Weights of a small transformer language model: 687M tokens.
Each number is 200 + 40 x the weight over its row's rms, rounded and kept within 0 to 999. Layers, rows and columns count from 0. The size before them is the row's rms in percent of the matrix's.

# layer 3 MLP up, 640x320, rms 0.143, rows 0-172, columns 160-199
099,255,202,161,152,231,126,176,246,241,277,188,189,262,228,200,188,221,171,141,152,171,192,234,235,264,175,227,244,194,116,169,198,197,141,125,179,122,218,228,198
105,221,168,222,162,217,201,241,150,224,188,100,190,217,182,174,219,221,172,185,275,147,186,193,173,192,255,210,181,228,195,152,176,191,141,182,162,162,242,198,230
100,128,187,267,179,154,205,303,149,199,221,181,145,138,181,177,237,230,247,196,188,164,153,166,201,167,215,244,214,202,235,201,216,182,235,202,152,192,157,259,236
109,151,215,157,134,150,249,262,198,192,235,209,169,240,203,214,90,191,277,134,232,182,145,204,270,119,253,222,204,187,172,182,198,173,268,170,163,201,170,241,198
093,223,198,106,168,239,197,242,256,171,203,151,248,183,173,146,206,150,180,215,240,197,169,202,139,200,216,214,189,193,173,191,245,311,244,159,210,238,179,234,272
095,159,220,153,164,114,243,187,180,136,150,175,148,189,157,171,202,210,223,117,276,276,273,223,166,223,203,189,256,155,211,224,223,249,239,200,245,175,204,212,205
104,175,153,185,173,208,240,206,193,176,221,259,277,193,222,191,217,173,159,277,203,149,203,177,177,140,234,117,188,159,167,280,162,222,188,148,236,189,212,181,229
096,225,182,166,227,261,193,197,180,201,228,207,230,191,228,188,258,193,99,200,228,198,226,165,287,238,184,160,244,256,248,204,241,211,250,189,202,224,160,199,170
105,238,250,230,161,205,145,247,238,167,154,180,195,262,203,268,268,277,252,167,132,153,144,142,198,222,162,257,168,148,252,190,188,238,144,146,200,170,217,224,198
098,168,265,210,237,204,232,171,248,237,226,226,229,202,269,194,160,285,187,269,193,197,141,190,210,211,219,172,246,228,234,173,157,187,229,207,146,193,147,182,248
097,269,207,239,129,198,244,228,170,135,266,128,156,234,202,128,142,238,223,242,166,148,239,186,213,129,154,235,181,157,180,188,139,167,179,206,200,156,170,192,251
092,237,144,254,258,180,219,197,141,146,188,205,201,178,127,110,186,160,236,199,232,171,346,198,170,235,198,206,160,250,237,222,182,165,208,224,172,178,167,213,204
095,225,211,273,164,200,254,195,162,261,253,198,201,261,191,246,165,267,307,206,148,203,176,185,157,157,149,181,285,241,248,205,134,143,175,214,189,187,158,239,166
116,201,241,176,122,244,170,150,143,224,177,264,275,142,162,200,196,232,204,188,178,228,233,266,171,219,147,214,144,191,158,202,207,232,204,202,215,288,238,250,160
099,105,206,211,206,155,175,198,191,208,259,209,139,138,233,213,158,244,220,164,256,213,191,252,209,210,153,207,242,234,223,175,170,201,194,260,171,164,212,191,157
098,168,162,257,248,287,206,144,189,205,156,199,229,173,193,194,227,97,144,264,210,234,179,201,211,191,175,183,136,118,156,278,255,201,221,186,128,224,275,193,238
094,181,224,195,167,161,224,217,259,231,278,233,190,126,286,200,181,270,203,146,192,170,255,201,166,171,214,252,181,204,254,178,186,209,287,231,170,179,193,198,223
098,259,157,118,260,241,180,178,252,240,156,187,220,223,212,249,232,217,201,161,183,206,207,171,185,156,184,169,179,160,167,236,228,142,182,231,201,140,211,171,151
095,191,241,180,177,145,177,226,189,170,219,197,216,325,167,202,227,240,190,223,298,207,226,189,143,122,162,216,198,251,169,179,250,173,163,166,208,186,202,192,233
102,174,201,283,180,206,137,155,163,133,162,183,214,195,138,146,254,137,199,160,272,173,209,196,185,212,238,241,120,244,286,264,218,255,184,171,229,200,265,162,228
102,137,212,157,180,172,177,202,210,199,136,196,164,177,161,207,182,165,195,157,165,149,321,169,222,140,233,126,251,258,142,211,117,201,221,205,147,210,166,150,141
098,280,192,247,157,201,203,159,224,170,176,194,268,231,213,239,205,265,161,181,205,234,217,151,197,175,216,195,229,220,247,252,246,175,251,197,165,139,233,189,241
106,221,207,203,233,219,291,105,214,178,196,159,224,211,191,284,157,206,166,180,144,219,202,151,217,230,219,189,84,154,190,240,239,176,223,190,291,209,247,222,214
095,199,208,210,209,200,259,105,213,207,235,185,198,187,234,218,162,165,280,226,181,133,202,319,184,245,117,182,147,183,193,225,200,235,191,134,308,166,257,206,227
100,238,168,151,209,146,181,245,230,268,216,224,284,198,246,172,214,190,198,208,270,234,151,205,176,221,222,177,189,172,212,259,231,278,226,185,215,214,210,169,203
102,165,226,164,199,237,216,203,148,246,202,239,196,164,200,218,138,153,152,180,116,188,191,229,207,238,193,170,155,118,271,230,275,200,237,142,252,192,254,276,238
108,154,209,222,228,200,161,224,184,237,205,186,199,297,251,252,266,144,231,161,152,213,214,217,241,196,192,212,179,243,211,198,224,279,146,126,205,148,210,210,191
096,215,213,159,157,114,227,251,227,177,281,152,199,226,206,174,176,219,211,225,148,173,178,148,241,250,286,176,299,207,219,126,180,174,228,201,278,201,193,176,219
106,244,163,173,180,274,163,206,273,269,167,141,149,241,173,263,133,251,242,182,223,210,212,140,181,185,187,283,231,136,120,247,194,191,218,179,208,299,246,221,208
111,185,199,199,223,194,226,241,239,189,179,157,160,271,195,235,175,195,217,190,150,247,269,196,185,242,205,238,185,246,229,188,166,197,262,294,237,189,129,280,233
097,139,201,211,298,201,177,170,190,215,149,191,187,186,183,157,195,202,193,150,200,198,253,272,143,208,221,270,110,285,176,132,230,196,177,253,220,217,264,157,160
099,263,252,245,145,225,256,112,224,276,220,220,156,159,196,186,180,183,156,208,272,186,149,127,247,279,145,210,146,230,226,190,194,152,143,199,161,175,205,237,126
111,165,180,147,135,160,251,247,241,191,172,229,131,205,165,142,132,180,226,146,263,215,210,175,116,273,240,236,192,160,144,227,231,277,239,181,230,196,166,318,208
098,182,161,234,166,115,143,142,207,210,252,218,197,133,270,153,157,218,190,172,252,183,202,181,185,199,224,159,145,190,159,206,242,143,238,159,170,221,283,218,200
095,149,252,271,240,215,173,245,210,186,200,238,204,194,179,179,202,192,196,212,137,200,167,266,270,211,212,228,209,201,233,182,145,236,215,227,197,186,197,225,137
109,225,217,184,150,249,183,228,208,130,151,152,202,155,225,190,228,174,103,177,285,187,149,229,215,207,172,162,180,313,191,148,230,221,205,137,177,182,180,272,197
097,193,192,177,172,193,267,175,171,168,175,171,171,224,269,168,247,181,219,292,234,139,180,199,268,195,179,229,172,279,126,172,233,251,156,131,202,156,215,224,177
113,196,248,190,205,210,190,257,184,238,183,162,113,249,155,215,166,232,180,176,248,200,169,213,171,195,187,206,251,145,169,247,197,257,216,225,210,215,158,157,153
100,156,190,242,210,180,214,213,254,166,162,243,207,211,211,236,135,203,203,261,277,217,212,216,165,270,196,183,151,80,230,228,246,216,222,147,244,149,261,226,163
097,187,338,161,239,208,249,207,217,229,263,172,195,255,232,292,190,204,230,181,225,172,249,199,215,213,190,265,224,204,228,196,152,224,139,218,255,259,157,218,251
105,217,242,309,194,154,179,281,206,83,146,227,175,237,175,194,144,190,221,193,240,223,139,261,179,279,155,238,129,176,245,164,205,209,237,197,196,147,166,227,220
096,258,146,93,199,118,218,205,280,219,195,226,163,197,215,251,202,180,204,214,225,182,183,245,230,206,233,221,250,253,169,131,160,180,159,177,194,191,177,202,145
102,155,178,242,185,184,258,188,251,118,172,179,219,149,190,149,231,194,248,197,177,225,215,233,281,185,245,224,187,150,195,196,171,162,183,238,177,204,249,179,147
096,244,210,146,187,206,157,180,213,171,197,170,246,213,194,184,202,238,128,200,242,197,199,108,229,174,156,264,202,158,221,295,176,133,158,192,214,237,287,173,217
093,195,104,138,214,227,185,193,185,302,213,228,204,177,208,161,157,197,199,210,179,205,138,154,168,184,242,176,209,234,139,220,182,221,167,218,219,197,283,166,194
099,204,234,140,180,191,144,254,192,206,217,254,133,112,144,182,169,175,242,187,141,249,219,163,211,256,188,202,223,223,187,202,162,238,231,233,171,228,227,171,260
101,217,205,104,218,265,222,204,260,214,190,212,189,229,150,204,265,143,206,159,180,253,217,223,137,153,230,170,205,223,158,198,167,254,269,206,192,172,172,189,176
104,205,178,277,192,180,226,173,274,192,182,152,212,210,264,209,263,214,165,207,208,237,196,216,211,233,178,175,234,162,235,237,180,192,242,229,190,177,240,308,253
098,269,185,155,212,197,151,142,162,168,142,179,107,260,304,122,162,257,229,219,244,155,182,166,192,276,194,205,160,209,192,196,216,197,179,229,207,187,209,174,187
103,235,204,137,193,168,110,222,222,231,189,274,190,170,234,212,252,215,216,245,200,181,202,165,153,226,205,169,174,194,227,171,188,194,228,300,217,190,206,187,161
095,258,214,204,138,215,167,204,181,267,302,241,227,186,208,221,216,210,231,206,205,161,199,129,168,182,235,233,215,242,309,194,114,188,164,173,191,144,202,210,141
100,199,192,177,178,154,216,216,203,223,207,232,161,220,178,193,195,229,208,214,171,225,206,192,169,198,136,211,201,156,199,283,167,241,321,181,211,140,191,178,148
105,200,222,229,202,151,227,192,267,213,225,237,159,159,212,258,194,212,227,137,215,212,247,150,158,220,158,226,181,189,166,270,232,185,139,202,155,193,177,123,150
101,180,233,194,198,217,186,205,190,206,134,166,163,217,205,192,182,161,213,172,221,237,219,230,206,283,239,184,219,202,270,163,227,244,173,229,258,208,198,221,231
099,205,268,220,221,208,221,275,229,188,232,261,218,261,218,195,236,202,226,260,227,195,189,262,194,200,198,172,138,229,183,123,176,254,201,276,153,133,149,210,127
112,222,197,138,185,197,154,213,150,190,240,182,165,233,267,269,257,192,189,248,213,195,316,128,192,237,198,216,180,258,191,197,186,200,161,272,218,135,145,185,233
113,205,207,277,213,204,178,200,117,172,230,166,161,232,236,144,240,180,225,196,204,258,181,209,162,132,194,228,260,149,210,182,187,206,173,207,254,132,210,185,198
099,217,156,174,166,251,178,203,215,201,121,210,197,146,209,205,225,222,242,176,249,263,196,207,217,181,203,132,247,170,216,184,176,187,194,168,237,200,196,244,211
100,238,213,189,192,192,207,170,201,131,172,277,232,248,258,208,177,201,206,209,230,222,107,206,137,263,166,149,208,169,267,208,266,178,211,249,216,166,208,218,185
097,171,173,211,198,212,189,249,194,195,249,215,187,192,191,132,182,221,206,251,168,200,210,186,171,228,219,243,208,160,259,127,158,221,204,203,203,245,161,197,195
103,191,253,215,217,239,230,168,171,214,130,189,232,178,188,172,192,251,169,273,196,157,165,236,162,236,153,264,215,159,191,208,194,218,209,76,193,227,211,202,224
101,238,171,254,196,81,171,205,215,216,160,158,168,176,196,245,208,134,258,278,201,299,198,264,220,174,194,144,217,184,178,206,196,95,180,182,195,192,138,263,238
088,156,238,169,172,212,213,232,211,166,194,153,216,251,230,234,197,241,232,156,182,191,122,151,156,201,218,175,173,187,174,206,208,152,290,192,217,188,146,211,180
099,183,184,168,210,287,249,183,237,189,165,216,185,210,214,226,184,248,195,159,243,179,178,197,221,256,176,266,227,198,216,235,148,159,161,116,272,245,241,230,172
098,220,220,161,238,192,179,243,214,242,196,239,161,143,220,252,228,207,203,238,223,217,225,215,225,219,247,246,186,182,190,181,220,294,169,232,240,206,153,193,190
098,169,172,251,183,268,195,162,185,197,176,168,206,183,211,246,295,121,135,172,137,242,201,227,198,218,221,192,189,175,179,218,224,248,227,168,191,144,202,220,183
095,191,229,200,221,207,168,202,256,267,159,195,185,187,167,221,128,188,158,178,199,215,213,146,127,238,199,225,184,139,251,184,193,178,232,236,161,213,199,244,193
097,236,197,189,149,170,217,207,204,154,104,293,165,272,183,228,166,119,198,135,156,147,257,140,146,289,209,245,189,229,218,248,94,238,211,216,186,146,228,131,161
100,157,223,129,213,141,174,294,192,154,237,242,255,246,125,197,214,210,198,207,213,194,152,253,161,227,206,174,192,153,172,184,235,209,131,213,257,222,154,257,236
100,96,186,201,252,252,227,244,260,164,167,174,204,215,130,166,156,176,209,226,219,148,188,214,278,184,244,188,219,184,148,180,192,214,205,211,212,206,198,149,135
114,215,170,228,185,198,150,174,212,295,211,215,132,218,152,179,240,174,215,219,157,187,181,216,135,152,144,230,164,264,243,178,225,222,222,218,165,249,228,229,223
113,238,212,158,188,190,158,205,237,238,259,218,190,223,204,203,269,209,199,297,125,156,154,212,122,165,268,214,158,189,158,207,162,232,208,239,177,203,181,225,165
097,188,180,150,153,260,189,269,156,188,122,176,209,186,294,193,137,174,186,239,213,262,178,148,196,181,248,165,268,194,250,191,207,162,147,231,183,181,182,238,219
103,153,210,196,179,245,172,220,193,223,132,249,180,170,182,147,220,214,188,148,190,193,146,205,224,229,256,198,150,176,157,231,213,195,232,241,185,211,191,158,198
101,151,191,189,232,231,236,245,274,142,184,293,169,243,87,169,205,195,214,196,196,192,218,168,149,254,205,298,254,279,127,247,227,242,135,290,237,221,99,220,169
102,224,163,193,156,131,215,153,138,222,192,281,228,169,281,127,146,124,219,136,143,183,163,239,153,188,235,172,226,239,205,251,235,164,198,157,177,145,175,232,205
094,195,183,186,201,244,215,213,224,211,222,230,224,198,250,243,187,245,244,271,246,180,276,174,160,225,212,178,176,190,226,194,130,188,271,262,193,164,233,278,135
095,191,154,219,207,206,252,233,163,141,148,228,121,135,152,160,235,228,167,201,168,159,149,195,189,210,218,223,221,181,207,210,176,208,258,172,235,102,195,167,117
100,213,197,230,164,252,250,218,207,194,209,289,130,142,160,224,223,299,242,229,197,173,205,234,161,168,251,220,243,156,187,167,236,166,235,217,193,203,235,203,196
096,190,252,266,128,165,190,258,191,168,178,176,242,229,216,147,205,178,171,143,241,263,204,264,237,190,114,204,198,287,228,172,274,193,256,261,190,206,177,122,179
097,188,177,241,153,145,232,181,276,225,164,174,156,186,199,251,224,148,67,205,142,211,166,209,238,191,210,222,231,286,236,175,272,144,147,160,222,206,202,235,202
090,180,200,206,327,225,120,156,296,182,146,185,271,188,301,188,260,203,185,168,287,172,253,184,165,200,223,150,230,190,173,263,203,190,125,184,150,205,189,122,207
098,227,153,135,213,169,255,222,155,189,156,234,104,209,133,209,251,214,230,192,170,222,250,213,136,186,169,188,226,212,203,149,259,262,203,185,177,157,271,202,142
098,255,210,174,249,226,141,208,190,282,212,173,206,214,117,159,278,221,248,192,208,138,211,268,134,183,236,161,227,166,167,243,112,206,218,151,213,123,188,284,182
104,121,163,165,221,240,258,249,199,181,152,212,191,208,173,211,240,218,243,193,253,141,221,178,206,237,127,198,272,208,236,184,170,182,136,173,173,194,129,147,228
096,188,256,159,177,125,228,153,199,172,206,143,168,166,259,193,207,136,182,191,245,216,173,239,172,148,218,250,179,254,152,180,127,164,190,205,193,232,164,205,167
099,233,217,225,164,135,275,227,226,179,198,226,178,198,205,189,207,200,168,151,261,232,187,198,200,221,158,216,178,207,168,198,190,187,235,205,179,173,232,243,217
104,240,247,265,285,164,116,167,144,195,214,157,199,223,222,214,174,231,244,166,242,168,239,177,160,224,172,217,267,198,249,236,198,222,271,213,172,186,152,191,148
097,98,154,151,111,280,167,189,221,143,191,237,170,163,226,190,179,150,136,154,227,135,207,192,180,224,202,173,236,227,187,222,222,280,300,251,189,217,197,229,200
102,197,151,205,210,184,172,140,153,176,218,247,202,177,208,234,170,128,309,221,203,202,218,137,206,181,273,222,197,194,253,148,188,153,266,205,130,199,136,163,232
096,108,242,312,117,197,181,205,188,207,145,175,165,168,195,169,178,143,260,150,205,280,218,213,258,202,161,170,170,126,250,233,139,246,176,198,257,198,196,232,183
098,176,195,254,167,208,295,187,244,137,160,130,150,195,222,180,213,216,261,196,165,219,228,224,171,222,201,172,195,177,204,233,238,199,190,248,167,208,143,196,179
103,273,195,220,157,177,181,143,154,214,187,160,184,157,183,222,230,166,190,153,192,202,169,257,217,183,221,257,87,225,184,255,147,194,132,210,145,198,216,197,191
093,175,175,205,192,192,208,258,183,198,230,237,179,224,239,165,231,215,154,117,199,210,165,190,252,136,253,213,217,250,233,198,231,159,201,151,229,208,228,306,119
103,206,213,91,209,245,197,237,233,148,189,211,219,191,222,285,181,161,222,357,186,142,183,196,173,223,180,216,189,269,183,240,230,175,251,183,167,165,267,286,223
104,198,262,167,226,240,215,200,103,214,216,242,206,167,195,153,150,197,146,178,182,225,197,145,127,237,138,154,213,160,217,200,194,182,235,221,166,228,227,199,252
091,203,214,173,215,199,165,226,109,204,291,212,172,229,175,297,203,259,232,199,238,195,174,151,181,219,235,179,181,194,193,138,170,204,151,177,242,184,207,186,245
101,234,211,217,189,184,208,224,198,236,196,256,167,172,158,205,245,236,190,230,217,283,222,201,154,220,213,207,233,140,196,180,143,227,232,169,231,192,215,117,246
100,174,151,231,194,284,171,147,109,210,185,242,200,219,182,189,214,232,228,234,200,228,178,213,187,185,211,253,159,143,119,187,260,207,204,253,184,225,189,178,248
101,203,210,169,191,147,161,194,193,225,194,208,265,176,223,143,157,199,239,309,269,241,158,222,215,273,183,227,179,160,96,180,261,220,175,227,220,193,168,177,237
104,162,282,122,200,262,240,161,163,237,208,216,271,232,203,206,183,237,134,184,142,139,164,220,258,161,185,171,203,260,200,262,146,245,184,208,139,193,193,197,221
095,224,195,181,182,243,247,203,231,194,224,228,116,196,250,159,251,266,73,188,196,208,267,177,206,192,204,165,151,208,232,174,205,197,237,188,222,174,233,197,186
094,156,223,198,267,169,171,265,205,251,299,175,216,231,227,289,209,166,175,153,200,176,192,175,168,261,204,239,68,204,240,132,223,148,197,210,215,249,167,187,210
090,212,192,216,232,222,223,205,158,203,262,235,148,189,250,184,79,210,198,238,157,155,146,261,222,245,152,163,266,131,179,208,153,203,266,205,195,171,178,195,169
099,128,152,150,215,169,173,193,267,229,119,176,167,185,145,211,170,251,199,179,212,212,207,268,226,195,259,220,155,169,238,185,214,223,205,276,201,214,166,215,170
092,236,221,245,186,234,225,223,157,175,250,206,219,195,214,171,208,267,235,196,186,140,155,167,226,196,67,188,228,131,189,164,216,236,201,278,222,135,215,208,185
099,209,172,237,256,172,227,227,230,205,241,134,212,155,197,175,229,224,180,140,200,278,286,206,162,187,209,248,180,202,199,195,203,247,279,140,188,170,196,177,218
098,173,148,167,195,152,196,201,271,147,148,258,256,210,209,160,108,214,149,122,211,187,181,225,178,142,122,215,189,228,302,176,226,186,206,244,237,178,239,181,295
097,162,189,220,191,144,230,203,239,247,209,248,181,175,150,260,218,192,195,252,213,142,211,176,198,228,236,276,174,229,242,139,252,171,137,133,210,145,235,220,181
108,207,157,210,201,233,223,106,201,303,286,174,174,219,193,172,215,126,164,263,175,134,250,210,219,195,270,222,175,275,211,191,102,206,170,173,193,227,191,140,209
098,259,180,200,223,268,166,291,250,211,234,185,251,197,151,215,230,214,221,192,122,240,220,180,213,70,218,211,269,208,158,180,191,218,242,184,232,213,168,278,187
100,226,169,126,205,241,224,267,173,203,187,244,212,175,191,213,159,243,227,196,217,216,290,148,220,164,221,194,149,198,192,213,190,219,177,186,206,216,244,114,187
107,202,131,177,193,230,230,255,167,228,182,166,183,185,234,226,204,210,156,189,195,190,234,183,175,181,228,151,264,222,228,133,223,149,185,276,198,169,185,266,142
102,215,176,193,192,246,168,241,148,170,289,182,202,236,173,203,215,126,231,208,226,141,183,213,196,266,177,216,280,171,89,235,154,165,162,120,225,165,246,121,187
096,85,268,243,243,180,192,221,254,212,210,212,132,132,119,98,205,240,290,154,166,267,237,200,194,186,166,173,213,268,220,218,212,199,222,223,159,101,173,192,241
105,177,173,184,189,199,260,184,158,216,262,223,192,169,204,103,245,274,199,257,241,191,253,109,165,211,225,142,234,258,176,256,237,230,163,149,217,188,255,147,159
096,198,154,232,180,182,177,157,164,208,166,182,161,200,219,193,273,209,279,222,175,220,131,280,208,140,254,217,202,265,250,130,249,277,244,205,118,132,173,215,231
101,175,204,178,213,203,150,152,284,125,133,212,213,214,149,129,180,167,182,215,128,291,203,206,229,186,236,136,304,140,201,238,191,252,230,270,213,255,258,169,177
091,106,191,269,150,161,202,251,205,248,188,252,143,194,258,161,192,284,189,212,232,214,148,171,216,230,154,184,166,207,208,181,242,183,252,249,156,119,274,165,174
100,284,182,231,218,155,197,164,298,228,219,248,222,237,199,162,230,225,214,165,206,275,237,206,231,125,190,266,258,187,184,183,184,167,165,166,201,174,227,238,178
101,230,156,215,175,159,143,95,248,206,164,176,269,225,261,201,203,107,145,192,191,245,197,200,119,231,221,175,162,189,157,145,172,229,227,231,251,183,151,244,193
095,169,196,183,211,123,214,168,210,211,176,164,162,209,173,190,147,235,217,198,194,217,151,198,231,276,197,166,215,204,279,186,180,192,218,226,270,193,241,170,219
103,110,150,261,272,213,191,199,241,197,199,227,145,193,230,232,247,186,228,212,176,123,189,181,238,179,199,168,227,250,216,278,239,257,198,229,180,174,155,223,214
096,188,168,255,250,145,198,207,139,200,168,174,168,211,291,177,178,264,190,262,219,196,192,295,208,225,303,181,170,214,221,222,206,241,236,171,227,194,279,222,148
093,311,83,175,186,182,242,294,170,233,95,184,191,269,254,106,184,218,175,200,197,218,214,245,222,138,179,206,203,160,211,224,202,114,210,238,251,266,145,175,192
102,165,242,228,168,73,193,209,218,244,265,145,198,174,185,172,192,193,149,162,203,172,222,178,220,135,189,136,198,199,131,180,208,200,205,291,163,211,136,148,178
088,184,203,182,169,177,125,232,173,162,149,161,241,219,179,168,244,161,239,320,183,269,220,175,218,226,211,164,191,248,223,170,177,202,219,210,196,181,248,166,176
099,233,207,204,199,199,139,182,206,234,158,201,273,243,173,207,196,201,207,151,156,167,215,202,197,262,200,170,252,159,182,189,221,206,186,183,247,223,147,228,210
095,245,243,260,185,233,169,191,116,216,231,197,178,202,150,144,202,230,157,210,152,182,160,177,179,249,164,197,160,171,269,227,186,152,167,130,215,228,213,183,183
097,137,205,225,201,163,221,236,206,196,162,167,185,192,271,229,181,117,230,223,142,212,157,160,227,208,199,152,259,262,226,214,265,190,307,329,241,225,200,222,254
102,231,229,105,186,217,300,160,139,182,158,279,184,212,227,232,168,162,197,235,174,221,189,282,248,189,250,244,200,195,228,129,203,155,217,214,217,169,242,221,214
095,179,222,194,143,184,257,192,210,128,165,246,223,291,182,167,137,210,136,208,169,195,171,132,226,218,216,179,242,165,247,162,86,131,170,202,169,217,242,239,265
100,172,175,211,203,153,198,204,200,242,214,78,185,76,228,118,126,211,191,217,219,153,203,201,268,211,271,223,155,170,237,162,127,206,220,273,119,258,250,218,187
100,188,287,212,186,129,196,263,209,187,255,229,175,197,144,187,214,152,168,251,182,210,282,200,103,192,188,242,197,202,145,182,269,186,198,264,208,139,227,191,218
097,287,195,192,154,217,257,267,226,212,268,230,160,181,166,172,173,171,260,216,215,227,188,224,244,208,218,207,212,192,143,271,207,125,271,264,196,264,112,191,178
102,194,226,140,193,264,179,218,153,257,209,250,197,235,225,199,176,194,178,256,264,230,237,171,237,283,237,244,153,208,191,268,174,193,203,263,201,311,232,175,209
095,226,230,98,199,239,188,156,281,214,142,216,168,202,188,218,135,182,220,212,219,195,155,232,228,192,217,176,239,177,179,182,254,199,144,284,252,171,232,211,214
098,203,218,223,231,219,170,152,137,240,235,128,241,233,239,168,173,164,152,219,120,124,200,199,192,205,186,206,177,236,241,190,164,130,130,193,185,245,171,181,190
105,252,171,158,122,130,239,204,202,254,241,155,218,196,215,188,175,196,187,213,237,139,241,223,178,224,182,267,219,207,276,189,179,222,208,184,215,213,202,118,169
097,206,179,166,154,170,151,239,241,237,210,173,223,226,267,167,267,278,123,133,217,270,207,180,133,262,230,146,232,278,249,248,270,184,154,221,216,181,168,168,235
098,183,203,196,163,155,196,256,211,137,161,193,196,247,202,121,159,208,119,212,203,170,195,189,273,178,216,164,149,223,153,188,202,167,211,186,209,198,240,245,222
101,194,190,215,235,179,142,226,267,115,168,191,229,174,187,252,194,191,154,201,221,79,201,200,204,235,202,136,140,144,114,234,191,87,240,176,226,155,171,210,227
099,250,197,298,218,213,207,223,153,178,241,174,263,174,236,187,141,209,202,214,201,189,237,167,182,152,267,153,198,173,172,228,344,206,192,181,229,226,160,184,266
101,199,199,182,184,234,170,177,130,152,299,208,170,158,202,242,239,195,247,136,177,224,102,175,174,217,204,189,202,194,127,138,141,226,134,145,170,219,178,206,166
108,111,150,163,143,214,190,248,193,181,232,214,242,208,200,254,199,187,224,180,226,241,211,211,192,116,235,249,231,130,148,166,319,249,263,209,103,158,168,166,270
102,224,275,274,249,268,168,204,181,130,198,231,188,215,136,249,130,186,278,206,244,223,113,229,178,208,176,162,208,195,171,164,155,216,163,230,239,207,266,238,219
099,211,178,196,195,136,181,209,163,245,274,191,194,189,169,271,170,170,236,132,244,130,190,216,169,186,127,201,185,188,163,127,211,167,147,200,210,239,233,259,237
095,258,144,199,199,131,193,244,247,246,206,153,233,227,222,263,262,110,269,189,217,213,143,159,197,146,217,216,250,167,268,178,156,235,194,179,181,192,294,275,211
112,210,235,211,242,186,176,147,168,157,97,234,193,226,229,195,184,193,181,173,187,305,129,225,174,238,144,154,220,201,200,141,155,223,199,231,185,216,142,201,200
105,231,225,173,203,145,162,159,177,163,233,249,237,252,165,254,203,217,230,220,172,163,268,272,185,156,198,172,205,202,219,182,218,221,127,241,220,241,195,148,206
093,235,191,147,210,218,223,163,187,211,203,208,221,274,231,160,180,183,153,304,158,154,178,176,217,213,254,276,209,116,203,228,178,234,149,220,282,228,154,164,139
096,243,216,215,252,258,193,217,243,233,236,197,192,149,236,196,211,193,275,168,205,158,157,212,184,195,168,214,179,250,157,205,181,213,155,193,178,145,268,192,213
094,185,244,235,129,164,210,122,146,247,187,80,180,194,148,200,174,184,208,220,173,183,213,220,189,232,125,190,196,210,251,163,200,220,231,137,188,174,194,258,188
093,181,170,237,214,117,193,209,178,243,190,180,201,156,198,189,208,204,203,185,135,243,118,189,299,201,223,182,149,229,179,199,187,296,224,224,222,179,180,277,235
102,225,104,258,164,262,264,181,143,164,151,253,144,234,167,187,173,208,162,95,260,190,208,226,154,181,237,204,201,177,199,184,191,180,220,192,265,218,212,234,198
094,232,180,99,147,232,180,177,180,206,272,184,167,173,213,271,176,247,211,210,178,188,238,242,127,200,197,187,239,218,273,235,174,140,198,162,170,210,168,244,212
107,221,160,221,238,173,211,257,216,203,208,226,186,130,200,191,237,243,188,190,195,191,229,134,173,194,244,206,249,251,240,159,145,186,276,160,249,83,208,180,189
095,196,215,228,194,176,179,246,233,152,191,221,240,204,209,278,210,164,182,113,177,239,263,173,168,168,236,224,220,188,243,157,179,243,227,163,209,249,293,219,220
099,211,155,215,232,192,185,233,220,192,255,194,193,177,261,153,162,175,153,211,140,185,120,303,287,240,231,209,200,141,218,198,204,218,266,172,180,212,184,248,148
099,205,234,241,196,230,281,204,157,225,173,202,220,150,195,253,211,197,172,205,125,143,208,212,257,249,214,218,217,254,246,239,281,233,214,140,257,257,224,172,208
091,187,204,182,137,145,273,212,173,195,141,233,230,163,247,169,227,184,202,185,225,236,139,160,254,269,194,172,257,252,192,170,220,200,178,282,223,194,224,175,159
096,228,226,245,203,232,268,168,245,154,133,195,163,201,181,150,163,241,182,189,212,185,156,138,144,162,244,228,226,207,241,238,146,176,178,109,214,227,205,208,194
095,195,252,138,233,196,194,165,188,200,242,153,196,274,190,249,265,237,208,169,182,270,283,230,143,212,180,192,238,159,248,145,236,194,167,115,182,214,237,197,137
093,168,126,195,280,121,179,174,221,268,293,180,169,208,194,273,208,217,214,149,235,164,185,186,214,152,147,226,207,266,189,213,166,179,168,238,172,241,177,246,263
122,209,240,167,218,260,230,251,217,253,204,198,204,211,224,198,190,207,219,159,171,143,221,315,214,152,163,193,247,236,189,198,164,177,265,265,212,201,243,186,228
102,241,283,232,136,188,199,153,244,252,245,214,181,245,151,246,161,247,177,256,211,163,113,196,159,190,128,107,196,186,143,225,234,297,158,164,149,148,253,221,243
114,214,175,186,204,187,220,161,183,167,190,211,212,197,185,223,201,259,119,193,188,146,217,208,231,180,191,252,203,237,195,235,218,237,210,251,182,130,158,215,225
099,240,190,146,173,178,305,230,181,267,242,143,199,193,190,201,199,211,241,221,188,173,215,176,188,232,190,126,209,128,197,241,257,177,185,204,173,254,209,232,171
100,239,227,184,163,173,199,181,202,210,179,203,227,154,224,197,306,211,199,226,166,256,181,205,182,196,175,211,296,188,235,182,135,224,207,189,219,164,252,208,194
093,173,229,172,230,274,215,177,181,125,197,117,148,177,212,172,235,234,210,199,181,242,253,262,182,183,178,150,276,197,233,209,174,235,160,230,151,215,167,186,198
102,161,162,119,192,217,269,164,187,221,184,191,191,165,162,230,157,130,244,202,235,156,251,170,188,123,161,224,205,174,201,178,238,175,179,215,202,216,108,181,148
096,223,220,222,227,222,246,205,167,200,170,181,191,251,173,173,196,213,274,147,187,230,202,162,190,198,257,168,214,195,203,179,195,170,152,273,269,170,87,214,138
089,160,239,349,178,177,265,248,121,222,211,147,195,171,221,277,192,261,120,216,259,144,144,205,266,261,229,232,210,141,185,219,198,219,98,167,212,164,195,219,191